Part of a small language model's weights: 3 heads of 128 (1 for keys and values), MLP 512 SwiGLU.
Each number is 50 + 10 x the weight over its row's rms, rounded and kept within 0 to 99. Layers, rows and columns count from 0. The size before them is the row's rms in percent of the matrix's.

# layer 9 MLP up, 512x256, rms 0.0858, rows 175-246, columns 0-31
098:45 37 42 38 56 55 50 48 54 74 36 48 46 45 47 51 56 36 43 64 39 46 58 69 49 43 58 45 58 53 44 38
093:35 42 72 47 32 42 43 60 61 43 56 51 37 48 31 56 41 50 53 62 48 49 50 62 32 51 67 52 35 41 56 35
094:54 38 56 60 49 47 62 63 40 52 33 34 59 44 63 47 37 45 57 43 58 54 44 58 49 54 72 66 42 66 64 50
096:51 64 62 66 50 40 56 68 58 65 62 46 50 43 30 59 48 49 58 40 60 54 43 60 38 63 53 22 42 64 37 52
098:52 44 56 63 63 48 50 28 66 57 62 45 63 34 36 40 66 50 42 63 58 43 46 56 54 53 51 56 48 54 50 51
103:61 44 57 50 56 37 42 46 54 50 55 53 44 54 28 65 49 55 37 47 44 55 60 53 44 57 40 41 64 52 48 63
100:58 51 41 61 31 42 43 67 39 74 55 55 40 36 37 57 54 61 48 57 44 45 26 56 57 54 65 47 53 60 50 41
106:50 62 41 46 57 54 51 76 55 42 45 51 32 42 46 40 28 47 44 51 54 66 51 66 51 52 53 38 51 56 51 57
120:63 53 43 64 39 36 41 49 62 32 37 51 46 36 57 28 27 62 46 44 54 45 44 46 45 56 68 70 42 38 71 48
101:42 54 49 44 52 52 47 25 53 41 58 41 54 56 32 38 50 33 51 61 46 58 35 53 48 53 60 58 51 34 45 63
089:43 42 53 55 43 60 56 62 46 31 86 62 60 43 54 57 65 44 50 43 43 58 61 42 59 41 50 52 36 56 58 47
096:59 49 51 52 54 40 50 28 39 31 65 52 42 52 66 32 61 55 58 61 29 49 47 53 48 53 36 65 61 49 44 45
098:58 56 42 38 36 63 50 40 34 53 37 43 73 51 46 41 25 59 65 60 51 48 50 42 51 46 57 57 61 61 52 56
099:55 43 59 44 54 55 71 44 73 42 61 71 56 61 44 53 43 37 46 39 53 46 46 41 50 32 51 45 64 46 51 43
108:48 56 56 56 55 41 66 49 44 46 50 37 37 45 55 74 44 35 55 41 43 41 60 28 46 46 44 39 49 34 61 56
097:47 62 55 52 51 51 53 41 54 53 36 24 63 56 71 47 48 58 49 42 49 37 43 50 56 53 51 61 33 39 68 53
095:60 57 49 47 44 45 35 44 49 57 63 60 37 45 46 37 26 79 48 62 51 41 34 52 55 49 54 51 47 46 44 51
103:37 51 60 31 41 53 51 47 40 57 48 72 27 38 48 51 46 52 58 35 52 51 53 34 39 36 52 47 37 36 56 54
107:67 44 58 35 52 49 52 37 36 57 62 50 49 66 48 48 46 47 59 47 49 45 43 47 48 71 67 34 43 39 38 53
100:57 49 46 56 63 56 59 36 56 35 33 52 61 41 33 41 79 57 30 31 54 45 42 46 37 53 31 39 49 39 67 59
103:67 60 66 51 53 61 56 44 79 50 61 47 47 54 59 44 55 83 41 47 53 49 81 55 65 57 36 57 48 53 38 54
098:49 52 50 38 46 46 37 70 51 50 52 42 34 52 67 54 27 38 41 34 43 47 50 55 57 62 45 47 57 43 37 35
103:40 59 50 60 33 50 38 41 51 47 43 40 50 43 43 57 59 50 32 50 58 51 47 29 46 39 68 48 48 61 73 59
099:56 57 49 72 53 33 60 39 44 83 50 51 40 45 47 35 39 40 37 48 60 45 62 42 44 43 51 59 38 60 52 55
099:49 46 37 67 59 54 53 41 44 44 53 34 40 51 39 36 58 44 39 57 48 57 58 38 79 50 41 52 46 59 39 47
099:43 51 44 51 54 64 41 55 46 58 58 49 53 36 53 32 39 62 41 44 47 44 48 45 64 42 51 40 41 40 53 49
103:27 48 47 54 52 48 42 45 54 61 45 54 55 34 42 54 59 47 46 55 40 49 60 50 51 59 29 47 29 68 33 52
096:56 50 56 64 66 63 46 51 45 31 51 37 52 49 46 43 62 45 58 67 36 39 42 56 59 49 55 55 45 54 49 44
100:58 62 41 38 56 47 45 45 57 52 61 62 54 31 49 45 59 37 44 49 54 54 45 41 25 53 44 45 69 58 57 71
097:48 46 41 44 55 45 39 39 54 36 60 40 33 50 46 58 36 69 35 52 54 60 44 57 53 40 46 40 45 62 49 54
094:45 38 41 50 65 60 51 63 61 53 58 42 45 37 29 51 60 58 60 55 56 43 39 58 45 42 48 38 66 37 54 53
102:63 58 58 54 30 58 52 53 58 47 39 66 51 29 50 60 56 57 45 40 50 39 47 52 59 58 52 56 52 30 46 32
104:40 68 72 65 50 49 46 55 54 54 58 39 65 47 32 38 49 52 48 36 49 56 56 58 63 56 45 44 68 67 38 27
100:36 37 58 36 58 57 62 48 46 37 49 65 57 49 44 46 61 62 59 73 57 42 57 57 44 57 40 31 48 41 46 57
102:52 48 31 52 43 44 70 55 54 55 55 50 46 55 54 62 46 58 59 46 35 46 31 65 46 47 41 33 47 72 54 58
094:48 40 32 65 63 33 50 56 49 51 59 48 47 52 72 55 52 56 55 49 52 69 39 44 64 43 44 55 57 63 63 41
099:48 38 32 50 60 57 43 44 43 48 43 69 56 44 52 44 40 45 59 44 61 32 61 54 61 38 49 59 35 62 48 39
096:41 37 50 57 48 53 60 36 38 51 47 39 52 37 61 39 38 29 35 62 54 56 62 41 42 62 45 44 53 56 42 36
098:49 39 67 59 44 57 26 45 68 37 59 43 51 58 51 60 37 58 44 51 50 49 48 55 47 43 58 55 55 59 36 50
103:62 40 46 49 81 47 46 52 35 46 41 43 48 46 66 44 34 55 55 37 49 41 41 40 58 70 62 61 58 35 68 39
102:51 43 75 74 54 58 59 53 60 42 62 51 60 56 33 51 66 40 57 51 49 62 42 54 36 64 56 38 33 60 52 74
097:49 45 46 51 55 53 42 40 41 44 49 61 42 43 50 52 39 51 54 67 54 45 45 57 32 47 57 44 55 52 68 68
089:33 43 52 54 47 57 58 37 49 47 53 64 43 51 50 64 36 56 61 45 53 46 69 73 46 59 62 53 63 57 63 52
105:48 56 51 61 37 54 62 50 29 55 51 45 46 53 54 51 38 56 38 51 53 58 48 53 61 46 49 56 59 40 59 34
100:56 51 59 59 29 45 46 55 49 56 35 35 52 41 43 50 57 58 42 41 48 61 52 15 26 53 46 38 44 54 56 64
098:40 41 47 50 71 60 61 60 60 46 60 61 54 46 61 45 56 58 50 30 68 48 24 52 27 39 44 52 51 60 63 55
105:51 52 39 45 60 32 53 43 43 57 51 52 56 51 27 45 30 35 69 38 49 61 47 34 59 49 43 50 55 80 40 55
095:39 61 36 44 52 69 64 47 55 36 47 54 60 46 59 65 55 63 45 45 54 44 60 58 52 58 58 41 58 28 25 53
106:58 41 26 59 57 41 59 59 69 50 56 49 42 64 43 65 64 58 67 46 44 47 56 59 50 35 52 46 44 50 44 25
106:57 42 55 58 51 48 44 48 58 52 62 61 67 42 45 50 52 50 56 52 58 63 36 40 44 68 35 55 56 56 60 57
101:48 58 50 55 35 51 72 72 32 68 41 37 35 48 56 68 54 54 55 46 52 56 46 49 62 56 47 38 69 60 49 45
097:60 44 48 49 56 61 54 48 55 49 24 51 37 35 63 32 55 53 47 50 46 39 50 37 61 50 54 62 45 52 47 75
097:44 35 36 38 54 58 53 47 53 54 44 58 49 61 38 55 41 43 68 57 54 55 52 34 72 53 34 39 32 50 70 51
102:38 43 52 56 58 42 51 40 50 49 46 35 61 40 40 47 44 38 58 37 57 68 42 61 46 53 56 46 47 53 61 43
092:46 71 58 42 58 61 48 39 55 56 67 47 61 39 34 36 62 37 47 50 30 57 41 66 52 58 54 56 46 58 44 46
097:43 49 66 48 57 43 47 52 56 52 52 45 62 64 57 42 45 64 58 44 46 42 54 44 34 39 50 38 59 50 33 51
101:59 53 34 17 49 41 83 52 35 48 47 59 55 58 68 37 65 32 61 46 48 40 39 51 47 41 53 38 53 56 45 52
099:49 56 45 85 58 61 43 38 72 60 77 50 58 55 51 38 41 67 60 47 41 48 40 65 35 37 58 49 39 45 34 44
105:55 37 50 57 32 56 57 51 70 49 53 58 41 49 38 62 51 47 68 38 58 39 45 45 61 51 46 47 37 53 42 48
103:44 65 45 42 57 26 56 45 52 45 50 56 46 42 62 38 56 55 69 63 48 57 53 56 44 55 63 34 52 64 51 38
098:36 48 32 42 45 46 46 18 51 46 57 61 59 55 47 45 41 51 28 54 51 55 38 64 57 55 51 57 68 56 50 29
099:54 43 61 51 49 54 74 48 58 31 44 37 33 57 64 54 61 45 64 51 50 55 52 65 39 50 37 50 72 65 52 47
097:58 61 56 50 60 47 45 46 67 58 56 69 50 37 56 51 46 67 67 52 73 29 75 46 66 54 62 53 46 69 68 50
094:49 46 58 46 51 45 30 52 56 34 52 51 27 67 41 43 46 49 45 61 53 42 47 48 43 44 53 46 52 44 60 49
100:53 52 50 62 54 62 47 52 44 67 47 52 33 49 27 66 51 45 62 48 46 39 65 53 54 57 47 50 58 49 53 43
100:46 50 56 53 51 65 44 48 49 50 41 55 60 33 30 49 49 35 49 50 32 53 43 44 47 70 44 63 65 45 58 53
103:49 48 60 55 57 46 64 49 40 61 63 62 37 54 77 40 51 45 24 47 55 48 37 40 57 51 57 48 48 43 62 61
104:57 52 53 34 62 54 64 62 48 61 56 38 43 44 49 45 49 55 43 49 62 50 45 55 46 45 51 46 57 63 44 57
095:53 48 51 51 40 57 45 50 59 45 35 55 65 38 35 37 63 44 40 38 45 58 43 26 54 40 51 56 53 54 45 36
097:37 62 48 63 21 66 45 38 49 72 54 50 58 44 58 40 52 42 67 51 31 37 40 55 65 59 56 32 31 25 53 26
105:55 52 47 50 62 41 66 42 66 50 63 54 48 39 63 42 46 46 38 64 42 50 52 36 29 42 42 45 53 47 54 23
104:45 56 56 44 49 44 39 56 52 48 41 40 55 58 38 51 63 53 53 57 78 35 58 31 64 48 46 51 35 76 44 65
# layer 9 MLP down (transposed), 512x256, rms 0.0557, rows 175-245, columns 0-31
100:53 30 51 60 32 71 53 58 53 62 55 41 39 49 39 54 52 60 60 44 44 28 37 48 48 49 57 40 43 52 47 46
101:39 45 53 54 59 47 50 46 41 54 55 47 67 54 49 54 42 52 52 49 56 47 38 62 54 41 57 64 40 39 36 55
096:59 58 50 51 58 41 47 43 71 42 39 68 51 49 43 54 73 45 39 40 36 45 50 39 49 52 46 37 50 37 23 54
099:52 65 56 52 53 27 41 45 36 57 56 46 55 56 46 38 51 47 54 39 55 60 62 47 57 48 63 48 59 46 52 44
097:47 59 42 46 46 43 61 43 50 55 33 53 43 33 43 53 47 57 54 51 43 57 33 48 49 53 46 39 36 51 47 41
100:55 41 54 41 58 56 30 65 58 60 45 43 34 51 46 65 62 50 57 55 52 35 54 37 49 54 66 58 56 49 46 66
100:52 39 63 44 48 55 61 41 64 36 51 45 57 44 55 55 46 54 44 57 51 54 61 28 44 36 52 53 54 44 45 52
104:44 58 52 32 59 45 38 61 47 54 38 63 54 51 51 60 44 38 65 54 41 64 34 58 28 51 42 30 56 53 34 48
102:41 48 58 59 66 54 37 42 54 47 48 57 50 40 58 32 50 49 38 52 65 55 45 54 47 64 49 71 50 45 49 59
099:42 40 58 49 66 49 60 40 49 27 51 39 42 43 57 42 67 56 39 44 45 54 67 32 49 31 44 36 48 45 25 67
096:51 51 33 57 56 35 58 62 24 47 50 54 42 45 44 45 48 58 57 34 35 65 41 50 50 46 68 59 46 41 53 55
098:54 52 54 57 47 39 43 66 54 46 49 60 49 36 37 60 46 51 43 40 59 55 68 52 55 47 70 49 50 42 61 61
097:43 44 44 45 58 29 33 51 50 39 43 61 36 40 55 51 49 50 52 42 61 38 44 41 62 48 39 63 57 55 21 59
098:48 42 53 55 61 56 74 52 49 51 69 55 35 54 36 61 37 31 55 55 53 40 61 44 36 61 37 48 41 57 53 37
106:72 60 42 45 69 56 66 56 42 58 47 39 51 55 62 49 39 72 53 69 53 48 51 50 61 46 44 51 61 59 37 66
099:46 43 36 51 63 57 57 49 61 48 67 48 64 32 45 65 46 50 45 49 60 52 48 62 55 37 40 46 44 60 66 53
098:38 59 69 50 49 66 31 60 32 43 47 45 61 39 48 48 58 44 63 58 46 40 56 46 51 41 53 51 47 57 66 72
105:48 39 45 43 66 59 63 52 41 41 38 39 66 54 48 75 69 51 41 55 39 62 59 46 64 28 69 44 45 58 45 44
107:48 65 57 68 58 58 51 60 49 33 56 54 31 43 51 52 45 38 58 59 37 55 22 53 44 39 63 40 57 26 58 50
101:52 71 36 53 55 58 36 43 37 40 38 52 49 62 43 56 42 58 54 58 42 53 49 48 39 55 29 48 66 36 34 50
104:69 30 39 46 66 46 71 59 60 26 47 54 58 53 61 62 36 45 35 60 46 49 57 40 53 55 31 56 45 47 54 52
098:40 62 50 52 52 51 66 43 40 68 48 36 52 42 64 70 39 60 48 44 46 64 38 48 53 54 29 50 49 61 66 45
105:58 29 46 59 49 52 40 59 59 55 47 39 43 49 43 48 52 45 65 48 33 35 58 35 49 49 49 36 51 59 68 48
100:27 52 57 40 40 56 40 52 68 38 57 36 58 70 59 46 56 43 54 59 50 57 49 37 22 41 52 56 36 59 51 56
101:38 39 52 46 51 51 48 45 53 45 47 56 44 46 37 37 72 41 43 67 39 49 35 34 60 56 66 50 61 39 40 60
099:57 73 55 48 31 53 45 44 64 60 43 60 40 31 50 52 48 46 40 46 59 46 45 70 52 45 45 56 45 34 59 48
100:33 54 81 40 38 42 40 31 73 62 50 44 51 57 57 52 45 62 52 49 36 48 68 45 62 47 33 45 37 59 51 45
095:60 54 58 59 48 43 56 60 54 48 44 50 54 47 58 58 49 43 56 54 42 51 47 58 71 42 65 47 48 44 43 24
102:50 46 62 51 47 41 42 45 42 41 54 34 44 64 46 55 62 49 59 65 50 61 61 45 53 53 54 48 52 53 44 49
097:57 61 64 50 48 45 49 43 49 50 50 57 56 35 50 51 66 41 52 26 48 58 46 53 47 63 56 67 54 31 46 45
091:58 60 52 50 41 48 55 34 34 56 55 42 51 49 48 59 63 39 60 48 27 61 36 48 59 40 56 44 46 57 54 61
101:47 46 49 52 45 49 52 45 49 48 56 50 50 46 50 41 59 45 54 60 66 51 58 45 61 48 44 47 46 74 42 57
102:26 60 72 48 54 44 31 56 42 62 48 14 59 41 56 47 51 58 53 82 64 52 48 44 45 36 48 62 49 56 42 52
099:55 49 60 40 66 54 32 51 38 47 48 60 43 50 48 45 50 51 58 51 49 51 54 32 28 45 40 48 54 55 36 57
102:40 63 51 57 54 46 34 26 52 60 51 55 48 56 38 40 49 45 34 40 58 61 43 45 54 52 60 31 46 32 50 56
096:60 49 50 65 31 46 40 33 65 45 57 56 47 32 42 52 53 53 55 57 51 61 29 55 43 51 37 48 57 58 51 60
101:44 25 59 56 41 57 50 49 59 51 50 46 50 35 29 43 49 41 75 50 56 42 40 40 48 32 31 45 46 54 58 36
096:49 38 50 46 64 25 38 34 48 52 60 70 56 49 46 33 39 56 43 37 63 50 45 52 53 47 49 62 42 47 60 62
095:69 53 50 45 36 45 63 51 32 44 32 60 41 50 50 41 72 54 75 53 49 55 57 35 50 36 57 42 40 56 48 72
100:31 35 54 48 71 43 44 35 53 55 43 52 51 57 51 48 45 61 69 56 58 46 35 51 55 47 43 45 48 60 49 63
103:57 58 56 48 64 55 57 50 66 48 32 55 59 47 49 66 50 60 54 42 54 54 43 68 48 58 43 75 53 44 67 70
101:47 53 32 50 47 63 45 44 49 47 34 47 55 47 56 49 44 35 45 46 43 61 46 57 73 51 56 65 48 36 51 48
097:49 48 55 62 57 51 55 58 67 61 48 49 51 44 50 44 33 46 37 46 48 49 45 47 63 50 42 54 55 40 65 48
106:48 47 57 39 51 32 55 62 44 43 53 52 72 50 46 27 20 54 60 61 56 33 42 39 36 60 55 52 46 47 33 66
098:41 53 54 26 60 54 73 58 45 48 58 40 39 47 43 59 45 56 49 60 44 49 46 46 43 38 64 63 72 51 49 58
100:42 66 60 73 45 58 55 61 49 68 40 70 30 47 57 40 39 39 60 46 57 52 66 48 43 53 43 31 45 55 77 53
109:38 51 51 59 55 47 37 57 36 55 39 53 53 46 53 46 60 51 63 32 50 34 48 44 43 60 55 40 33 64 56 35
098:38 47 57 49 39 59 29 40 43 48 51 46 61 51 56 46 58 40 32 45 38 47 37 46 62 45 51 59 51 51 51 47
101:60 61 56 29 53 52 51 59 58 61 53 75 44 43 52 50 43 50 69 44 44 72 59 37 60 55 58 52 49 49 44 46
102:45 39 49 53 49 43 38 52 54 53 38 54 47 35 59 39 60 52 39 59 61 63 38 49 42 60 53 66 53 44 47 55
098:53 55 36 32 46 47 62 56 44 48 52 46 44 61 40 39 59 63 33 57 55 51 55 64 49 40 51 72 30 64 61 58
101:46 48 38 35 56 43 62 47 59 37 42 42 61 43 56 52 56 59 42 55 56 48 56 44 55 52 63 60 81 39 55 65
097:55 46 45 55 41 58 37 57 62 62 50 34 48 57 35 57 42 55 73 75 31 64 34 49 53 44 24 52 55 52 49 55
107:34 40 62 62 60 49 43 57 32 75 56 63 54 31 55 40 44 39 54 32 58 54 56 33 53 51 61 42 51 61 62 51
100:61 54 43 38 46 46 42 45 59 36 51 60 37 48 41 51 36 62 41 46 37 61 46 42 51 34 55 53 48 71 54 54
098:44 55 49 48 50 34 40 42 56 47 42 56 50 36 63 40 36 42 48 59 54 58 42 33 40 63 41 51 57 48 42 43
103:62 64 39 53 57 47 44 57 62 43 37 51 64 52 53 48 43 41 58 54 31 56 39 51 54 69 40 54 49 43 39 58
098:60 61 41 57 59 39 65 81 42 46 39 45 52 37 36 54 54 41 73 45 56 45 48 48 53 50 51 62 59 55 48 75
100:53 54 39 53 47 32 55 53 57 52 51 47 54 41 52 47 51 47 53 45 70 56 39 46 45 35 57 46 61 56 43 54
102:43 59 54 48 53 63 54 40 46 57 38 58 34 36 57 55 51 48 40 43 44 48 48 54 54 56 46 48 64 64 44 54
097:50 39 47 55 45 45 33 59 42 52 39 46 41 75 50 29 53 42 42 60 55 63 51 55 50 62 43 65 59 68 51 51
100:61 71 50 43 55 50 50 67 40 46 64 62 54 52 47 57 56 63 71 55 53 66 41 37 53 43 33 48 51 43 38 57
102:40 60 46 38 50 38 61 49 58 46 55 31 32 46 36 42 61 45 51 63 37 40 44 45 46 47 53 46 22 46 56 42
091:70 72 37 60 43 60 43 47 37 71 45 66 56 41 41 46 53 38 46 60 40 49 62 47 47 58 46 62 46 45 50 48
102:46 52 49 43 52 35 48 48 50 54 36 48 46 50 55 44 53 44 53 62 47 53 48 53 51 49 60 56 48 38 47 38
100:49 51 41 31 49 51 48 45 46 56 56 41 54 53 42 48 49 57 60 62 39 55 45 41 52 37 45 30 48 40 34 47
105:53 54 46 51 60 46 45 34 47 58 62 55 68 47 61 35 45 62 70 52 55 55 55 49 51 51 72 51 51 50 49 62
105:55 53 48 33 50 62 70 76 51 58 35 55 42 67 57 37 48 70 35 39 51 52 48 51 42 69 52 64 57 61 50 43
099:55 54 63 63 43 57 37 43 47 56 50 48 63 55 49 52 51 36 45 42 32 43 53 53 53 41 67 37 52 56 53 56
103:33 41 65 73 44 59 59 52 60 41 79 41 56 58 35 56 43 46 63 46 45 57 45 65 42 59 43 45 45 44 63 48
107:54 59 36 59 50 47 47 32 59 60 42 51 79 38 55 45 53 54 41 31 61 48 53 42 52 50 55 54 47 67 47 43
# layer 9 MLP gate, 512x256, rms 0.0922, rows 176-246, columns 0-31
097:45 58 49 28 53 64 40 40 39 53 54 60 39 67 45 41 65 39 49 57 42 50 47 31 65 41 61 45 41 48 52 45
101:41 53 31 44 53 68 43 67 58 57 45 56 47 58 47 44 52 36 50 46 73 42 42 72 52 49 48 60 43 35 46 45
093:43 34 45 45 48 50 51 47 44 47 56 51 62 56 48 39 42 80 63 49 39 55 44 54 34 61 46 64 43 59 49 49
103:56 55 54 44 57 38 60 35 41 48 66 47 71 57 43 36 63 50 45 64 48 47 48 61 43 67 55 54 60 61 43 40
105:54 54 41 52 54 56 42 67 44 38 34 35 21 47 53 38 55 40 34 59 61 56 48 70 50 61 51 60 46 38 64 50
103:54 43 55 58 60 39 37 49 51 63 48 63 40 58 45 48 51 43 44 38 62 48 42 31 61 49 58 56 43 58 52 60
109:51 58 39 52 37 41 50 46 61 64 46 35 62 41 53 46 35 49 41 40 57 53 31 47 33 66 58 59 51 47 38 47
110:49 63 29 63 44 55 37 61 44 69 44 37 43 56 64 63 58 41 70 50 53 54 55 64 45 46 44 49 45 44 30 58
098:52 52 43 60 58 54 62 63 61 40 37 47 24 51 53 48 75 54 51 53 48 65 68 35 55 40 49 48 46 50 51 61
095:42 43 35 52 35 59 28 75 55 49 57 46 55 76 63 43 66 46 41 46 52 48 45 62 36 44 52 47 41 59 49 58
097:64 53 27 46 53 44 37 52 55 38 66 49 58 46 45 50 40 67 54 60 60 31 64 50 40 45 39 40 56 53 38 73
101:55 52 40 47 31 53 33 63 50 64 29 30 47 50 43 45 55 46 37 62 60 48 57 47 37 29 45 55 61 56 43 68
091:72 51 55 37 55 49 57 60 69 43 51 50 73 64 56 47 49 43 44 45 60 37 49 51 49 37 52 70 54 37 44 52
100:54 34 40 59 42 50 46 38 52 74 39 67 52 57 42 51 32 72 57 65 54 45 44 50 62 73 45 51 67 59 33 35
096:66 69 48 46 35 50 52 44 62 61 40 53 49 53 44 45 58 41 50 79 58 49 40 56 42 52 60 49 60 51 55 66
096:45 45 61 36 52 56 44 64 47 48 53 38 59 69 51 43 44 61 58 30 54 62 60 56 38 68 58 27 41 50 43 62
101:55 61 59 54 42 60 47 59 60 68 56 62 54 59 33 60 55 42 49 38 72 65 52 42 59 58 41 32 57 53 51 52
107:44 48 50 42 62 50 51 51 57 56 66 37 54 63 54 45 40 31 60 45 63 64 65 32 49 44 67 42 44 56 37 48
098:45 53 42 70 55 54 65 72 77 46 69 46 55 60 69 52 72 41 51 49 80 53 40 51 45 48 42 49 69 32 57 41
099:63 64 47 55 47 40 29 50 45 58 45 43 51 51 51 40 57 48 54 40 48 40 50 52 53 58 54 49 54 68 39 45
099:65 56 29 63 48 73 61 69 51 49 40 37 55 55 54 42 47 38 59 49 41 72 29 62 42 44 59 41 51 43 71 48
097:54 49 48 34 43 55 53 43 61 39 51 51 56 53 39 61 48 69 47 59 60 47 41 47 51 55 55 50 33 58 54 50
095:50 41 50 41 62 65 45 38 53 60 40 42 53 37 67 62 55 42 44 53 47 43 67 52 59 52 60 54 39 45 50 52
102:65 61 50 37 59 61 53 56 48 43 29 43 43 52 44 69 42 62 61 49 62 52 44 57 43 40 45 35 44 63 48 57
096:54 48 51 57 57 50 26 56 61 65 55 42 48 35 49 45 63 59 50 41 42 39 69 74 43 41 52 50 59 52 54 64
100:45 68 34 52 47 62 37 53 36 66 35 48 61 41 73 50 45 52 42 79 57 45 51 38 55 58 62 57 66 65 40 43
099:32 56 49 48 62 34 42 49 62 65 48 65 40 51 46 56 44 52 51 58 63 36 51 45 48 68 47 69 29 55 43 52
098:63 63 48 44 53 39 43 58 61 42 52 43 63 55 61 59 68 45 41 52 63 36 67 43 52 75 66 54 44 50 51 57
091:53 51 32 56 56 81 46 48 45 44 37 59 62 54 48 36 48 45 77 44 38 54 50 32 59 58 53 54 32 57 53 49
104:37 45 41 56 43 32 55 60 51 60 46 31 45 53 59 54 34 69 52 50 59 58 55 45 52 43 60 55 54 47 36 45
101:44 51 25 43 48 62 58 40 32 39 46 50 42 61 58 43 53 45 39 51 39 47 46 47 51 50 43 71 70 41 53 48
100:69 43 41 49 71 61 48 36 43 32 54 73 47 62 48 62 40 50 46 48 61 50 53 52 58 43 54 39 62 56 68 60
105:52 59 36 51 55 71 48 65 41 41 39 37 43 50 52 33 51 52 70 65 36 52 57 42 57 40 59 65 47 34 29 31
101:45 41 56 40 40 53 42 47 44 58 43 41 72 40 74 65 57 39 41 43 60 60 47 53 29 63 57 54 47 59 34 48
095:53 35 41 42 76 58 56 59 64 55 57 49 45 63 54 51 49 39 50 36 57 76 51 54 59 44 28 44 44 62 41 49
097:63 37 59 56 48 42 49 58 45 56 62 25 45 59 52 70 36 54 72 33 61 55 77 53 57 39 60 43 25 49 53 52
092:64 47 65 52 62 40 75 58 57 55 36 48 35 46 40 37 62 46 43 61 42 57 53 50 37 60 56 56 54 70 74 59
097:42 50 46 51 42 50 46 58 58 61 33 50 51 62 49 56 77 47 62 47 53 41 51 48 51 55 49 49 46 42 57 56
095:54 47 40 46 49 54 48 55 55 66 44 44 40 41 60 49 35 32 46 64 60 52 56 41 46 56 69 51 41 51 41 18
101:42 65 29 36 44 51 43 53 42 38 53 60 52 60 62 63 49 44 52 58 59 43 47 48 67 53 37 62 53 62 49 54
092:51 51 47 53 48 48 63 49 58 52 48 53 47 66 50 52 50 43 61 54 51 31 47 16 38 49 60 35 56 45 46 42
102:43 64 35 55 45 56 61 59 41 39 35 52 69 67 56 64 45 59 66 60 74 62 54 47 53 54 65 71 52 56 55 58
113:72 45 41 50 49 52 40 66 43 55 64 51 38 61 46 48 48 51 56 59 59 60 46 53 43 54 62 60 49 55 40 62
102:60 66 47 52 48 66 42 63 43 51 54 46 49 69 64 55 67 60 56 62 61 51 39 39 53 58 64 51 49 32 58 59
102:62 51 43 35 40 52 36 57 60 66 34 42 43 61 52 31 41 47 58 41 56 45 51 38 67 37 51 52 46 63 28 38
112:40 44 41 44 50 40 58 38 45 43 36 48 48 63 46 37 52 41 53 57 48 63 36 40 54 50 49 61 47 64 44 57
096:59 49 52 48 44 54 50 50 47 51 71 40 64 68 57 53 61 47 57 49 54 61 49 39 30 65 46 37 51 65 34 34
097:59 49 40 48 53 48 56 51 60 65 46 48 33 49 42 53 56 61 58 27 47 47 54 66 46 65 59 55 58 53 55 53
102:44 51 44 58 49 42 43 64 50 50 38 44 63 68 55 54 55 61 51 46 48 49 46 59 56 50 56 40 53 58 49 43
098:47 25 55 44 50 39 51 43 69 40 71 44 60 43 48 52 69 42 68 59 41 33 48 27 52 49 52 68 39 40 33 47
102:53 43 58 48 59 49 65 65 42 73 48 46 47 59 69 38 63 32 72 68 67 55 56 45 69 52 40 52 35 73 32 48
098:49 44 48 43 57 50 50 57 54 45 50 48 53 53 58 48 59 53 51 54 40 59 44 51 33 40 52 58 49 57 54 45
109:46 49 43 54 56 45 51 53 64 40 47 47 64 48 28 54 83 46 51 54 54 51 53 48 35 57 34 53 52 49 59 58
096:46 62 47 52 51 56 51 53 40 56 32 29 42 40 39 32 47 68 51 58 53 41 59 43 36 56 59 53 58 40 58 52
092:53 48 38 61 42 70 54 54 32 40 55 55 49 49 48 41 61 47 62 58 56 47 70 58 40 60 47 52 49 54 50 51
103:47 58 36 28 43 82 49 41 60 50 63 52 58 60 57 36 53 55 44 43 40 47 62 49 65 47 49 58 47 53 47 56
099:39 61 52 49 60 57 47 45 40 50 41 45 37 70 44 55 37 63 39 48 54 46 58 51 42 44 43 50 53 53 40 56
107:52 42 32 65 50 48 30 37 61 34 52 47 51 69 39 43 49 52 49 45 51 70 53 45 58 53 52 57 35 35 52 55
102:56 56 28 50 52 49 52 59 41 50 59 51 56 73 71 49 70 56 65 67 41 29 63 51 53 56 56 48 43 53 36 39
100:47 34 54 45 46 44 41 62 36 55 32 42 58 38 45 44 60 54 47 33 40 51 64 48 46 43 41 42 28 51 63 59
095:41 42 33 57 81 45 43 56 70 45 60 39 54 58 40 55 74 63 56 56 53 45 56 63 55 58 45 39 49 42 53 37
104:44 56 50 54 52 58 59 43 40 65 57 47 53 76 43 47 54 57 52 43 54 40 43 36 52 27 47 56 63 58 54 53
086:49 59 50 54 66 48 49 49 42 62 31 59 61 57 68 68 46 44 55 69 51 58 57 50 50 67 48 52 74 48 52 42
103:54 57 59 55 46 53 42 65 38 44 44 52 67 49 38 42 62 46 53 57 45 40 31 33 46 48 65 44 52 51 62 57
101:54 41 52 32 42 50 63 63 62 64 49 48 53 45 50 56 43 45 50 45 44 44 61 52 65 49 36 47 48 41 48 58
100:72 60 39 52 63 55 52 62 52 33 36 38 55 56 50 59 65 38 49 63 55 44 59 66 51 47 47 56 51 40 49 59
104:58 54 34 34 48 37 44 65 48 53 40 56 42 45 62 41 48 55 65 54 63 63 46 35 59 53 55 73 46 27 51 35
097:56 71 39 49 70 66 60 45 63 47 51 43 41 53 56 39 51 56 65 46 52 52 41 61 60 39 49 51 50 41 42 57
098:44 54 52 40 50 76 41 43 44 65 37 61 57 51 54 41 68 57 58 73 55 44 54 50 52 58 66 43 45 35 36 41
101:71 47 47 59 59 49 66 48 62 62 37 59 51 38 48 68 58 62 88 46 47 54 47 35 54 42 37 42 54 45 39 52
102:48 52 42 38 46 48 38 49 36 42 54 55 47 48 40 58 52 43 58 43 59 45 56 43 47 47 64 67 36 51 35 58